Weights of a small transformer language model.
Size: 8 layers, 2 heads of 128, MLP 1024 squared ReLU, vocabulary 4096, 8.39M parameters.
Architecture: rotary positions, no biases in attention or MLP, untied embeddings.
Training: 126M tokens, 7709 steps.
Each number is 128 + 32 x the weight over its row's rms, rounded and kept within 0 to 255. Layers, rows and columns count from 0. The size above them is the row's rms in percent of the matrix's.

# layer 4 MLP down (transposed), 1024x256, rms 0.0562, rows 605-704, columns 128-159
size [ 93  95  95  96  94 107 106 102 104  94  99 102 102 105 108 100 104 103 101 103  93  82 110  94  95 107  97  93  89  96 103 101 103  89  99  96  90  96  91 101  93 107 103 124 108  96 116  95  91  95  96  95  99 110 104  98  95 100 102 105 102  91  95 108 102  94  95  95 102 108 104  96  96 111 102 105  92  96 106 102 101  92  99 102 115 102  92 119 114  91 106 114  94  96  88 105 115  97 101  95]
[[159 116 156 107 166 139 173 125 143 198 119 124 134 115 114  64 122  99 192 150 142 122  99  80  98 121 136 188 122 149 109 125]
 [186 132 132 133 136 156  93 110 189 126  73 142 137 138  86 128 162 112 166 111 143 101 135 117 134  80 143 119 137 149 155 113]
 [112 148 133 132 143 182 149 111 101  96  98 127 113 159  88 127 209 170 148 103  99 114 113 139 141  84 105 144 165 113 164 109]
 [152 122 166 169  96  93 146 119 177 116  78  79 165 138 161 150 139  99 135 153 148  76  94 147 116 111 173 110 164  65  75 135]
 [155 111 129  91 103  98 140 121 120  91 159 153 165 150 171 163  93 136 157  86 142 112 106 165  93 146 140 105 124 121 130 131]
 [106 124 153 183 143 135  74 143  76 145 115  56 109 177 155 128 123 148  80 116 141 138 124 114 128 196 149 126 189  83  93  86]
 [115 143  89 114 128 170  95  59  60 159 135 133 102 118 130  14  77 141 136 115 162 150 116  88 152 184  97 194 109 134 135 146]
 [ 99 104 119 127  90 121  96  96 127  88  77 118 158 114 152 151  92 138  94 155 138 143 132 147 142 214 137  96  94 124 141  95]
 [137 131 128 150 118 154 116  77 135 107 154 112 142 174 148 179 183  94 116 146 167 142  49 143  90  93 149 100 128  54 168  80]
 [175 135 138 105 136 134  95 119 146 163 183  59 155 149 112 143 180  97  98 139  53 139 162 138 141 130 116 146  83 157 132  79]
 [127 137 160 123  95 114  84 125 142 136 116 128 136 150 222  87 117 141 139  33 132 115  97 117  96 110 174 106 132 138 152 117]
 [209 162  81 185 152 125 125  85  48  95 182 169 169  66 105  94 203 186 111 136 178 142 139 148 144  80 128 114  75 134 149 134]
 [174 174 122 135 155 140 177 131 137 156 153 117 130 149 116  87 117 149 127  74 124 190 138 167 113 119 128  96 115  97  93 103]
 [129  98 129 109 102 153 142 124 120 126 132 128 147 143  83 141 144 152 126 121 185 137 156 161 138  67  64 168 166 105 187 120]
 [140 112 117 124  71 177 130 139  56 168 156 107 189 103 140 117 126 150 130  80 128 135 110 123 144  91 138  77 135 136 166 144]
 [170 103  73 124 180 100 126 102 125 165 181 135 171 138 180 139  86 175 103 149 150 201 158 107 122 140 178 127  95 132 118 151]
 [136 143 109 181 221 128  78 192 109 110  64 151  74 146 151 111 172  94 103 148 149 140  96 137 141 126 101 180 111 108 130 156]
 [ 39  65 140  96 121 165 157 144 178 141 106 136 109 115 166 127 110 131 110 134  55 158 152 105 159 134 121 112 100 142 147 182]
 [128  88 114 136 164 122 213 125 169 181 125  91 162 106 133 115 115 109 117 109 120  74 144 116  57 122  84 133 120  98 131 119]
 [157 126 151 139 173 145 104  46 175 143 142 132 131 121 126 120 125  70 192  97 106 139 153 139 100  97 112  97  95 138 140 148]
 [112 152 154 113  60 135 129 106 157 109  91 127 188 133 109 148 121 141 160 119 154 113 164 141 113  76 122  77 112 100 125 149]
 [ 97 174 179 107  86 111 124 113 164 154 126  99 216 116 160 194 122  66 181  85  91 114  77 129 121  93 135 119  89 149 109 133]
 [141 156 160 111 147 178  98  86 176 115 103 130 115 106 129 220 121 118  95 168  96 181  91 143 142 131 179 135 150 134  73  81]
 [149 148 149 103  92 128 161 125  79 115 120 124 106 145  84  87  80 146 181 117 163 119 162 105  85 117 111 180 164 144 122 160]
 [115 145  92 112 229  91  96 176 156 156 136  27 126 152 131 100  79 145 129 164  90 167  77 166 143 154 117 209 150 109 132  85]
 [102  95 144  81 127 106 175 144 142 187 118 128 116  93 145 185  97  36 150 168  96 120  86 144 166 116  84 130 199  82 124 110]
 [119 223 158  86 128 114 118 140 143 158 136 127 135 124 101  87 133 158 199 114  84 181  55  86  67 149 170 152 141  95 140 204]
 [189 151  57 116  99 126 152  97  85 152 107 123 105 142 182 109  99  47 154 120 140 122  97 158 106 126 129 139  92  51 144 108]
 [177  85  61 139 113 156 114 102 108 192  83 125 129 190 148  92 166  96  90 127  81 123  71 132 124 151  95 163 123 163 131 161]
 [145 156  87 191 102 135 125 139 121 125 143 100 101 111 142 152 138 117 107 161 123  67 124 153 160 113 147  88  98 155 134 145]
 [128 136 126 112 186 125 133  54 167 102 100 104 128  66 161 157 112 152  98 167 129 196 148 136 148 103 144 129 127 122 112 151]
 [103  43 119 187 158 100 113 129 130  78 116 125 129 117 168 124  97 141 143 185 183  98 113 105 160 115 130 123 153 169 121 115]
 [ 98 111 127 187 129 177 135 140 134  94 156 102 125 137 156 100 191 110 118 117 159 115 194 124  98 124 115  97 132  99 152 114]
 [123 148 127 134 147  89 154  95 124 135 119  86 153  99 165 168 100 104 127 148 112 150 169 148 161 180 122 137 139 156 139 119]
 [111 171 134 105 170 135  95  69  95 118 152 109 137  39  38 138 130 108 120 142 139 183 155 162 148 164 126 161 126 113 111 130]
 [ 75 157 131 100 105  94 143  98  83 159 143 116 130 118 151  89  46  95 143 119  90  88 181 118 140  72 111 134 117  80 132 157]
 [133 112  95  83 137  86 129  94 128 117  87  80 173 127 165 137 112 110 147 124 145 107  92 107  96 127  97  88 109 135 134 127]
 [138 113 110 112 158 151 167 240 105 133 119  83  68 149 158  90 105 139 135  94 133 121 159 119 107 159 117 166 129 172 118  91]
 [ 88  97  66 193 158 177  98 142 177 117 171 155 110 101 139 114 156 108 138 180 159 133 148 121 173 171 160 113  69 136 109  89]
 [ 90 147 155 123 139 177 106 141 121 132 132 150  99 171  77 116 135   8 158 137  80 116  56 152 154 122 108  96 114 174  86 131]
 [123 189  81 164 165 118 148 120 142 114 102 111  61 109  69 125 121  81 122  97 113 159 145  86 122 139  96  79 170  86 125 105]
 [161 128 149  73 164 161 126 144 139 180 167 112 103 119 118  77  60 155 126 117 153 146 122 119  52 126 157 145  79 102 101  90]
 [145  92 115 144 115 147 165 107  99 183 115  64 131 172 110 150 116  95 110 189  72 209 126 115 120 142 136 178 134 160 172 138]
 [109 153 112 159  58  97  92 187 106 178 110 139 169  84 141 153 121  75 143 117 110 154 112 161 135 147 146 101 105 108 120  92]
 [180 174  95  99 154  55 138 148 124  98 120 168 108 166 142 105 133 125 117 123 155  97  98 180 104 156 146 170  63 110 135 178]
 [102 140 168 122  95  81 164 122 177 122 111 155 165 143 117 160 188  77  96  72 137 146 134  97  93  95 179 160 161 109 177 157]
 [153 165 121 132 132 105 131 110 111  78 138 119 127 133 175  84 172 163  45  96 104  96 119 138  89  75  78 180 135  61 155 142]
 [128 148 159 146 114  66 143  75 136 160 130 124 133 133 161 129  99  50 129 138 135 150  40  98 121  88 160 132  92 121 118  96]
 [104  71 127 108 109 111  82 114 177 145  91 162 116 153  98 127 148  26  90 135 110 133 122 135 103 109 141 159 144 181 101 102]
 [178  87  79 157  91 137  86 123  91 193 120 125 181 105 158 144 141 104  75 193 130 123 131 180  92  92 112 137 191 143  91  79]
 [115 120 124 133 142  94 133 133 145 147 122  59 122 160 104 187 248  80 166 151 139 131 128 191 164 149 131  92 146 132 137 169]
 [ 96 143 183 156  72  60  86 137 195 117 102 182 192 102 148 124  65 108  94 134 146 142  99 139  87 136  69 135 110 134 126 149]
 [149 132 145 171 101 131 157 121 130  95 101 107 115 176 158 129 201 100  75 160  84  97 137 118 137 143 111 141 164 120 119 153]
 [152 123  98 154  63  90  88 122  71 145 148 101  99 197 129 128 133 103 181 129 127 170 137 161 124 159 173 139 139 149 105  86]
 [107  68 170 195 105 141 156 112 182 163 138  60 137  93 137 115 107  38 136 120 125 160 150 149  92  88 112 122  81 104 170 150]
 [ 86 118 104 123 122 158 172 157 112 106 111  94 151 150 194  91  90 143 113 169  93  99  97 136 136 157 134 181 112 153 148 153]
 [125 136 169 128  13  94 187  57 109 128 155 127  59 124  88 159 118  34 127 117 124 120 107 169 103  88 156 163 129 181 125  97]
 [ 82 142 105 106 103 136 172 154 117 148 205 123 124 174 141 160 168  79 162 163  96 149 178  85 173 168 140  74  65 147 122 110]
 [ 92  98 176 115 128 163  95 167 132 127 132 105 132 120 167 135 141 118  93 165 168 191 186 124 108 137 136 149 105 127 165 131]
 [187 148 129 175 118 137 157 128 135 145 146 143  98 152 130 156 185 113 195 149 116 147 111 121 115  64  91 134 142 108 171  88]
 [ 96  88  83  72 167 135 149 181 129 182 116 123 161 100 161 172 149 125  59 151  78  74 160 205 123  79 135  62 176 186 150 108]
 [218 107 133  77 158 127 111 128 111 157 114 156 172 153 126 103 124  50 155 151 101 142 130 145 111 108 117 123 138 136  99  92]
 [125 117  53 137 101 123 118 169 131 122 114  93 115 101 168 166 138 111 144 134 150 127 116 183 179 147 143  40 144 133 177 111]
 [ 92 103  85 145 117 131 158 116  98 144 171 185 111 110 106 163  72 104 160 119 210  97 126 134 138 185 156 122  81 139 141 136]
 [ 99  86  77 182 120 166 121 147 124  94 127  93  95  92 146 109 176  94 134 121 190 143 129 127 127 141 146 128 179  75 136 100]
 [101 209 164 112  92 105 144 172 152 192 147 150  72  88 167 154 141  35 131 138 103 121 118 134 143  91 151 128 160 150 126 146]
 [117 120 119  93 128  91 160 127 121 145 108 172 102 131 155  84  85 110 161  97 112 157 130 159 134 153 132 152 113  56 143 176]
 [108 146 182 147 123 194 106 154 147 130 178 144 116 123 126 138 178  52 153 146 127 126  82 111 192 118  78 146 104 101  83 128]
 [158 168 163  74 110 185 198 161 149 173 167 137 186 146 112 172 178  93 121 121 125  70 114 106 119 111 129 144 171 162  97 162]
 [ 90 107 126  81 116  95 112 167 128 137 152 133  64 145 117 150 109 182 122  76 179 138 126  68 101 170  74 131 135 178 147 138]
 [106 132 143 100 122 125 161 137 122 149 159 103 102 172 137 123 166  71  86 127 109 132 185  63 130 152 112 146 136 143 158 148]
 [ 93 113 167 133 146 146  94  98 107 124  94 143  77 158 119 100 169 143 121 130  80 135 114 117 106 102  91  63 168 130 146 150]
 [ 96 111 134 186  80 135 159 167 109  93 134 102 134  75 130 122 137 101 136 123 119 144 117 173 134 157 101 140  91  87 188 122]
 [138 122 126 121 204 147 130 156 132 219 136 138 135 164 159 138 129 134 146 157  98 117 145 166 108 126 113 199 144 142 160  98]
 [157 160  96 103 136 111 150  96 130  99 108 143 105 117 131 109 126   7 152 104 115 148 177 163 143 105  84 193  58 131 103 132]
 [206 149 172  79 134 134 108 153 122 173 123 147 175 181  82 127 128 125 123 141 109 122 132 129 117  94  80 119 134 194 117 101]
 [125 147 140 116  89 152 122  63 181 118  87 123  99 104 152 109  66 116 188 126  93 127 135  80 144 152 124 149  97 164 119 122]
 [152 138 107  97 116 183 102 199 144  75 158 122 107 170  89  86 177  91 165 168  83 133 176 123 172 134 134 118 131 122 131 142]
 [103 131  85 143  99  94 185 133  85 126 156 113 159 151 168 122 123  79  77  79 133 169 156 132  87 157 135 140 160 119 111  75]
 [125  80 136  98 127 121 175 120 148 147 170 192 160 104 132 110  94  82  88 107  92 145  97 170  98 127 156 163 106 117 149 108]
 [133 111 117 171 143  97  97 176 139 136 145 120 107 181 120 102  56 111  59 128 126 147  98 139 148 122 143  96 103  81 120 143]
 [164  74 129 111 149 116 131 161 120 126 115 189  94 166 118  58  73 154 178 121  70 150 207 119 205  93 171 129 144 146 132 137]
 [ 83 154 138 151  95  96 104  87 188 127 103 100 124 127 136 149  98 130 122 163  68 168 144 118 117 122 146  44  99 135 113 112]
 [153 172 193  88 145 114 104  96  91 115 109 116  82 147 140 119 145  64 136 166 120 126 144 132 124 137 169 160  97 131 138 120]
 [119 137 156 121 164 123 145 174 148 115  92  99 150 135 185 144 101 177 156 138 144  28 169 130  90 120 230 158 148 132 112 136]
 [130  75 178 107 121 149 134 105 159  89 210 136 132 114 123 115 111 160  78  78 184 142 144 135 135 123 114 135 121  94 151 178]
 [124 173 108 139 147 154  94 149 118  72 128 116 157 176 158  92 140 160 138 146  58  86 131  87 110 173 163 130  95 107 167 141]
 [101 123 133 103 157 168 118 147 153 107 102 128 125 109 201 187 146  89 139 137  94 116 123 140 106 142 134 190  85 213 166 153]
 [158 169  83 128  97 138  88 160 114  96 103 160 173 206 143  73 208 165  89 176 147 127 105 131 139 174 123 137  91 125 135 149]
 [144 106 156 161 114 136 125 141 106 123  88 141 131 157 111 183 139  84  81 109 157  72 157 114 151  85 129 111 111 128 162 108]
 [114 127  82 168  93 146 140 184 101 124 140 139 111 171 148 102 123 111 109 134 150 133  70  44 152 136 127 132 166  81 102  69]
 [ 99  91 142 163 114 128 171 121 140 131 111 153  84 131 162 115  72 132 117 104 127 117 111 196 113 145 126 146 129 141 175 129]
 [149 167 113 147 139 114 108 147 123 178  96 183 127  98 100 118 136 138 162 125 135 134  75 211 142 122 141 153 145  94 112 116]
 [192 117 124  62 130 143 176 159 129 126 143 120  80 151 133 112 143 114 135 113 121 140 118  48 126 122 138 144 131 143 115 190]
 [111 159 152 130 136 141 126 178  81 165 164 109 147 180  70 122 153  79 143 101  49  99 124 132 143 105 139  88 122 117 143 110]
 [114 140  57 141 148 103 165 179 149  87 166  94  91 130 174 184 143 175 130 117 153 117 127 167 131 148 169 126 143 104 117 164]
 [106  95 115 119 117 115 117 133  92 131  45 122 110 188 131 112 111  74  79 146 128 128 104 156 128 137  97 107 155 103 118 205]
 [112 178 132 124 169 117  88 191 123 133 131 198 112 160 154 136 134 126  81 137  85 142 146 125 148 156 155 111 102 151 112  88]
 [108 129 118 131 118 107  70 131 143  91  98 147 122 103  96 113 134  80 156  95 161 135 130 141  76 164  82 137 164  87 121 161]
 [155 166 113 131 170  99 141  94 128 155 104 129 149 109 156 122  79  43 128 117 122 128  76 124 122  86 108 162 127  65  98 138]]
# layer 4 MLP up, 1024x256, rms 0.0595, rows 606-705, columns 128-159
size [ 94  98  99  96 108 107 105 102  95 101 104  98 108 107  98 104 107 105 105  93  82 106  93  92 104  97  92  83  94 103 102 104  95 103  96  91  99  92 106  93 106 107 116 104  93 115  91  87  94  92  92  98 113 107  99  90  99 102 104 102  94  93 113  95  89  96  91 102 112 106 101  94 111  95 104  94  95 106 103 101  93 100  98 119 104  92 116 112  99 109 113  90  88  88 113 115  97 104  91 110]
[[155 171  58 140 183 118 133 104  99 111 162 168 143 145 155  89 141 101 126 123 173  92  86 128 148 179 166 146 139 108  83  81]
 [113 137 104 139 137 163 161 202 105 174  84  99 169 184 165 134  83 131 130 128 122  77 112 127 131 132 131  81 163 132  14 110]
 [115  92 131  88 156  79 160 172 143 128 115 127 180 132  73 113 139 136 162 104 150 151  91 120 137 128 173  77 110  93 208 109]
 [122 158  83 124 125 189 127 112 113 115 123 111 167 134 184 125 123 164  96  77  62 116 140 115 135 117 142  89  92 113 164 164]
 [179  93 176  60  91 147 129 129 130 164 165 171 170 120  91 151 110 124  76 132  49 154 127 148 100 157 134 101 129 161 163 158]
 [127 190 153 119 170 146 103  91 182 128  90 139 197 161  76 174 106 196 171  92 137 143 118 145 163 120 100 140 191 150 116 112]
 [163 113  70 105 149 119 116 152 128 101 121 138 113 148 143 133 131 133 118  97 147 117 135 110  97 139 142  91 137  80 139  73]
 [109 138 180 145 177 133 114 163 173 104  65 166 171 130 107 131  85 125 123 104  74 188 169 160  89 178 120 153 123 111 134 123]
 [144 141 149  99  84 105 138  67  99 129 147 121  88 125 181 107 129 133 172 154 161 157 140 155  75  92 153  73 106 139 178 152]
 [ 95 158  68 130 158 153 196  91 115 116 100 109 106  91 103 174  72 190  40  88 121 119 134 134 129 198 148 115 128 131 190 143]
 [162 140 107 144 172 139 157 163 141 150 135 134 152 201 113 139 107 169 154 166 141 153 115 129  81 182 167 129  68  56  66 171]
 [110  46 129  90 138 107 157 152 200  50 155 118 134  96 152 149 130 125 114 168 107  93  76 217 162 147 160 119 109  54 141 106]
 [117 109 128  32 117 130 222  89  84  98 129 139  69 117 149 113 108 131 129 125 131 161  65  99 131 158 202 113 144 131  64 122]
 [144  97  93 149 150 168 212  67 110 169 111  66 131 105 146  80  54 127 105 133 139 152 128  67 164 179 121  94 120 129  81 167]
 [148  89  96 115  98 141 173  60 138 120 162 160 169  58 107 149  99 163 145 116 111 103 136 120  68  58 141  50 121 142 134 176]
 [192 149 129 115 160 120 105 149  92 161 154 109 139 140 115 146  84 134 159  90 101  49  95 149  87  93 149 147 150  88  75 157]
 [161 176 144 110 133  96 161 160 109  94 109 115 139 112  66  56 151 146 175 154 112 139 154 134 105 161 141  91 182 146 157 114]
 [109 144 164 128 127  93 124 117 103 132 153  85 145  70 106 136 145 169 106  48 161 116 109 104 133  89 174 124 104 120  99 152]
 [125 104 166  73 159 141 128 129  98  61  85 167 147 121 146 138  81 120 155 219 121 175 143 129 170 146 112 130  86 110 158 106]
 [113 163 132  72 142  98 170  78 119  44 152  79 157 161 132 155 100 125 148 140  98 180  98  92 156 125 148  70 122  92 131 121]
 [164 149  48  99 135 143 112 159  97  52  81 113  78 123  94  44 106 136 125 116 110 138 150 105 120 147 117 132 133  95 145 127]
 [138 185 131  74 164  89 123 117 117  80  79 132  59  91 139 110  58 200 173  36 136  62 103 111  83 121 112 150  96 112 112 202]
 [ 85 135 123 139 110 129 159 135 192 118  93 154 172 164 138 130 181 114  89 195  96  82 124 167 155 133 146  93 126 105 142 101]
 [122 103 136 134  94 148 167 120 119 107  63 111 128 140 151  81 154 203  90  81 130 112 114  67 130 133 123 103 188 108 143 122]
 [139 119 127  61 166 122  88  90 172  68 122 152  93 143 142 112 151 164 164 113  64 142 133 194 178 124 162 130 168 159 182 177]
 [117 113  76 144 143 166 153 139  95 107  94 175 131 114 126  64 155 122 107 153 166 118 160 117 105 174 144 149 134  50  76 183]
 [139 121 127 131 129 109 116 107  76 129 148 138 132 113 145 146 119 148 140 132 104 104 147 150  78  93 139 111 109 104  91 171]
 [134  86 115 103  83 126 169  84 111  96  87 174  97 127 113 101 145 176 154 133 174 126  96 158 147 140  99  73 132 105 128 129]
 [140 115 105  82 149 156 134 117  99 124 119 127 110 155 108 102 132 125 171 173 100 166 111  86 107 159 156 168  96 130 112 189]
 [161  97 132 114 165  83 139 151 126  74  53 171 146 168  98 147 126 118 127 120 168 162  93 127 107 150 100 122 157 124  89 155]
 [127 175 104 169 177 165 133 151 201 146 138 173 181 114 128 109  85 156 187 155 164 141 107 115 150 147 146 139  76 136  94 111]
 [221 153 144  57 149  97 137  53 112 113 102 120 116  58 137 105 104 119 160  61 148 101 126 132 119 138 158 153 103  94 134 134]
 [163 120 158 101 101 238 110 100 179  80  48 147 136 146  90 131 135 169 183  88 142 131  85 175 116 107 179 127 101 121 108 112]
 [ 62 149 122 139 146 121  96 102 122 115 106 133 123  84 175 129 147 148 135  83 131 160 124 134 144 164 112  97 111 117 106 100]
 [146 154 120 120 163 125  87 158 173 122 100 184 194  80 125 124 179 153 126 146 138 165 133  68  54 170  99 167 127 130 131  82]
 [114 110 116 129  85 147 127 124  90  97  83 105 120 139 150 170 166 168  97  84 134 117 113 105 143  98 118  68 174 149 104 114]
 [ 65  97  78 134 131 132 104 140 159 129 168  77 115 101 195 134  82 126 114 165 127 132  96 142 144 212 152 152 119  98 102 152]
 [132 137 158 105 133 150  74 164  95 126 112 172 169 151 128 150 157 187 129 105 140  97  82 164  59 141 131  72 115  94  95 148]
 [ 83  60 105 110 146 125 144 102 111 125  46 175 155 124 111 135  90 133 200  88 132  99 101 104  47 120 155 171 113 162 160 115]
 [133  77 129  39 104 137 146 120 159 144 148 148 196  97  93  38  60 124 138 121 100 142  54 160 119 131 136  79 112 129  88 128]
 [166  95 140  85 148 163 153 164 141 124  95 124 106 114 101  92 147 151 102 142 185 133 158 146  83 105 104  60 122  87  58 100]
 [ 95  65 125 111 104 156 159  94 122 139 105 142 129 111 123 134  72 127  99 151  45 134  59 158 135 184 107 147 130 122 174 167]
 [156 177 141  85 114 118 166 117 129 119 114 156 132  45 137 100 125 156  99  40  93 105 170 132 112 172  78 136 161 140 180 229]
 [107 107 134  49 134 106 173 143 172 145  96 115 144 165 126 135 134 188 156 117  87 121 106 149 143 110 121  74  87 103 109 217]
 [158 140  59 124 194 194 193 160 107 137 120 152 108 125  88 137  91 134 113 167 138 123 110 128 133 137 119  95 127 141 121 121]
 [161 144  69 112 162 125  69 102 119 125  80 145 142  86 132 130  86 136 206 142  90 128 117 200 114 160  87  69 143 113 158 114]
 [116 109 149 178 156 155 200 136 150 151 172 155 180 157 140  97 145 134 165 101 108  82 169 133 128 122 135 101 123 127 131 107]
 [137  82  86 138 168 110 109 106 152 107 120 163 117  95 151  81 134  87 153 145 135  79 201  64 120 163 158 136 136 163 188 128]
 [113 117 106 158 155 120 115 152 135 140 159 128 153 192 148 121  70 142 122 141 135 153  81 166 184 147 131 120 124  50 152 119]
 [ 95 100 135 132 136 163 112 122 121  96 148 122 105 131 123 140 116 128 144 112 166 186 180 123 107 169 188 134 159 147  85 118]
 [146 154 142 119 193 145 175 131 142 169  97 136 145 107 132  76 157 143 171 148 112  84 125 133 143 125 138 132 151 120 113 103]
 [118 116 111 121 152 142 130 116 112 144 100  48 115 110 158  94 140 142 129  33  88 141 120 109 157 155 154 145 104  76 189 146]
 [175  94  38 134 141 108  99 133 113 131  95  87 122  72  99 103 122 147 177 127 129 136 140 114  34 115  96  92 156 153 124 141]
 [175 142 153  96 101 204 158 161 119 170 147 184 105 122  74  99 127 166 119 107  91  90 103 165 126 141 110 113  52  69 126 119]
 [106 129 152 132 146 123 130 108 125 166 142 155 155 132  79 141 116 234 122 100 140 124 172  98  86  97  96 152 204 118 157 114]
 [125 132  53 127 109 142 142 154 171 128 162 132 135 103 138  95 164 100 144 142 167 146  72 148  82 186  53 168 108 135  70 107]
 [ 78  89 117 134 109 167 120 156 150 134 136 127 142 144 153 154  37 154 100  84 157 144 138  89 124 164 114 131  98 169 140 143]
 [143 135 104 130  87  92 171  43 217 120 100 121 117 154 144 119 158 140 121 133 131 139 110 150 127  84 155 144 103 169  71 113]
 [105  99  73 107 130  87 184 118 145 130  78 192 130 144 142 173 119 144 128 109 100 169 106 148 129 207 144 147 132 178 112 160]
 [129 126  90  40 171 118  99 158 139 131 140  98 143  94 146 128 147 145 124 116  64 164 119 107 130 168 110 174 164 131 111 165]
 [144  64  49  35 129  91 144 149 145 116 179 112 103  80 166  77 117 126 122  73 103 145 126 153 139 129 140 154 133  87 136 170]
 [104  84 150 148 125 178 137 114 143 107 121 158 149 144  99 166 136 123  86 171 157 162  99  82 124  84 140 122 174 114 153 161]
 [138 175  61  87 114 126 148 152 177 175 134 132 130 173 178 145 132 104 137 121  83  81 159 106 129 152 158  86 149  73 141 144]
 [145 168 128 117 179 238 156  93 116 181  88  72 129 135 119  90 135 147 125 174  94 155 145  94 125 127 110 113 102 107 146 154]
 [198  79 150 136 126 127  85 163  42 124  80 113  76 156 107 115  87 128 144 117 139 136 133 108 140 152 128 113 105  68 103 154]
 [129 112 129 157 116 103  69 164 134 126 151  60 175 113 155 109 113 128 151 156 170  73 108 139 136 118 137 133 160 114  86 139]
 [169 159 171 108 156 135 132 104  96 110 186 140 138  83  87 126 100 128  81 164  96  98  74 102 152  94 137 117 103  99  73  93]
 [105  97 180 141 154 175 164  60 102 122 161 127 145  88 152 139 133 112 157 168 147  77 115 168 105  93 166 145 138  70  65 151]
 [126  76  97 152 136 133 101 114 102 148 135  92 150 150 161 128  99 115 127 131  42 124 148 129 142 169 123  96 108 165 120 124]
 [132 137 128 108  88 128 174 132 126 107 137 158 117 144 118 129 144 145 193 120  79 105 122 140 166 194 155  90 150 116 129 126]
 [154  92 105  69 116 146 141 146 131 106  74  80 119  92  96 110 120 151 101 118 105 146 110 174 109 170 138 175 111  77 160 131]
 [ 84 140 137 137 151 112 138 150 124 121  83  97 107 144  88 103 100 108 136 156 174  84 200 105  96 137  73 114 142  52 129  81]
 [105 120 136 141 146 151 123 117 203  90 110 129 137 166  92 150 167 134  66 109 117  97 160 155 146 131 100 107 139 172 176 175]
 [128 144  91  14 102 150 111 107 108  95 172   8 140 112 162 116 154 158 103 149 123  61 103 124  59 135 109 100  74 135 169 181]
 [118  92 115 126  97 139 111  91 140 115 118 117 122 116  89 157  82 162 125 127 145 123  68 194 157 162 136 132 127 169 154 157]
 [157 134 124 137 128 143 131  87 213 141 144 111 118 104 109  83  77 122 151 120 117 133 142 160 183 128 197  95  90 117 141 172]
 [125 126 115 147 107 155 183 133 164 187 122 158  97 124 132 143 109 146  77 132 109 129 136  96 122 143 163 122 118  97  80 129]
 [107  31 153  59 122 115 103 100 144 155 159 163 157  84 168 121 120 147 119 102  94 123 132  89  94 119 152 121 128 145 108 106]
 [118  92  95 119  96  85 130  79 178 112 113 112 209 132  70 122 143 201 151  99 130 169 147 136 106 140 142 105 116 111 140 143]
 [141 127 146 111 144  70 170 139 149  83 103 112 130  74  87 157  66 146 174  99  86 113 127 122  87 170 120 106 147 142  98 166]
 [104 191 122 148 119 132 124 197 136  76  72 173 185 112 123  83 172 107 126 133 128 127 133 129 143 140 112  71 132  92 107 163]
 [132 118 189  99 121 107 109 171 162 126 171  47 159 126 117  57  73 147 149  59 146 136  91  87  55 134 129 108 152 116 134 144]
 [ 92 101  87 134 155 133 139 129  77  96 192  72 191 136 154 136 150 166 151 127 123 100 122 152 120 117 174 123 127  78 110 173]
 [147 173  98 143 126 139 126 121 165 163 153 113 130 114 129  24 117 160 222 149 113  79 141 114  89 148 164 105  96 115 123 154]
 [142 134 138 125 162 133 109 132 151  59 105 151 155 189 158 120 141 149 113 179 122 161 118  92 113 141  56 141  84 121 173 172]
 [160  93 124  83  97  94 165  46 133 146 127  63 144 157 147 113  72  95  91 114  78 113 104 116 136 155 102  68  87 149 115 117]
 [111  88 149 129 120 102 102 148 176  93  72  55 136  92 155 138 150 160 130 154 104 134 117 162 187 184 101 131  96 160 114  99]
 [115 152 125 126 190 117 106  91 145 152 155 131 130  54  78 104 134 168 160 123  84 169 112 101 159 170  81  59 156 125 204 160]
 [141 107 125 152  98 120 126 159  93 126 183 110 152  48 152 146 151 124 178 122 121 140  96 177 131 168 162 111 135 150 105 131]
 [192 152 125 127  84 146  97  93  88 158 117 114 166 129 162 106  76 141 174 158 139  74 136 130  91 112 126 114 105 191  84 129]
 [195 112  54  95 136 119 162  84  88 118 164  91 118 102 178 131 167 148 129 118 151  99 111 114 119 126 127 134 149  66 143 137]
 [104 101 135 117 166 153  87 165 146  69 147 101 188 144 128 124  81 103 161 122 136 169 123 154 142 177 159 138 106 145 118 123]
 [106 101 124 122 124 107 169 129 154 112  94 111 121 157 144 188 112 188 121 102 153  63 162 158 153 144 136  61  75 141 143 145]
 [ 78  84 141 149 157 102 128 142 161 118 104 173 128 115 115 125 117 130 118 178 133  92 127 105 167  94  88 144 143 110 132 138]
 [185 113 132  78 170 120  97  88 106 112 108 164 162 122 123 156  81 176 141  97 103 124 154 112 149 110 207 136 162 109 129 137]
 [108  51  47  81 159 125 124  94 136 136 170  95 130 106 132 143  66 180 127 112  89 107 131 168 189 138 112 142 164 170 118 182]
 [131 117 138 125 146 173 112 156 186 129 119  77 187  81 190 114  95 116 169  99 154  64 146 142 140 126  67 155 135 146  95 149]
 [142  98  95 111 128 113 206 191 119 134  79 183 139 162 136 133  99 136 106 103  84 144  96 126 167 102 149  75 126  77 106 141]
 [176 121 106 133 112  89 143 128 108 136 137 142 129 114 119 139 139 162 160 133  70 143 129  81  52 128 147  82 210 148  81 149]
 [134 144 118 109 141  83  98 135  96 149 149  83 126 132 133 152 102 160 130 162 125 104 101  93  98 116 187 129  63 118 109 198]]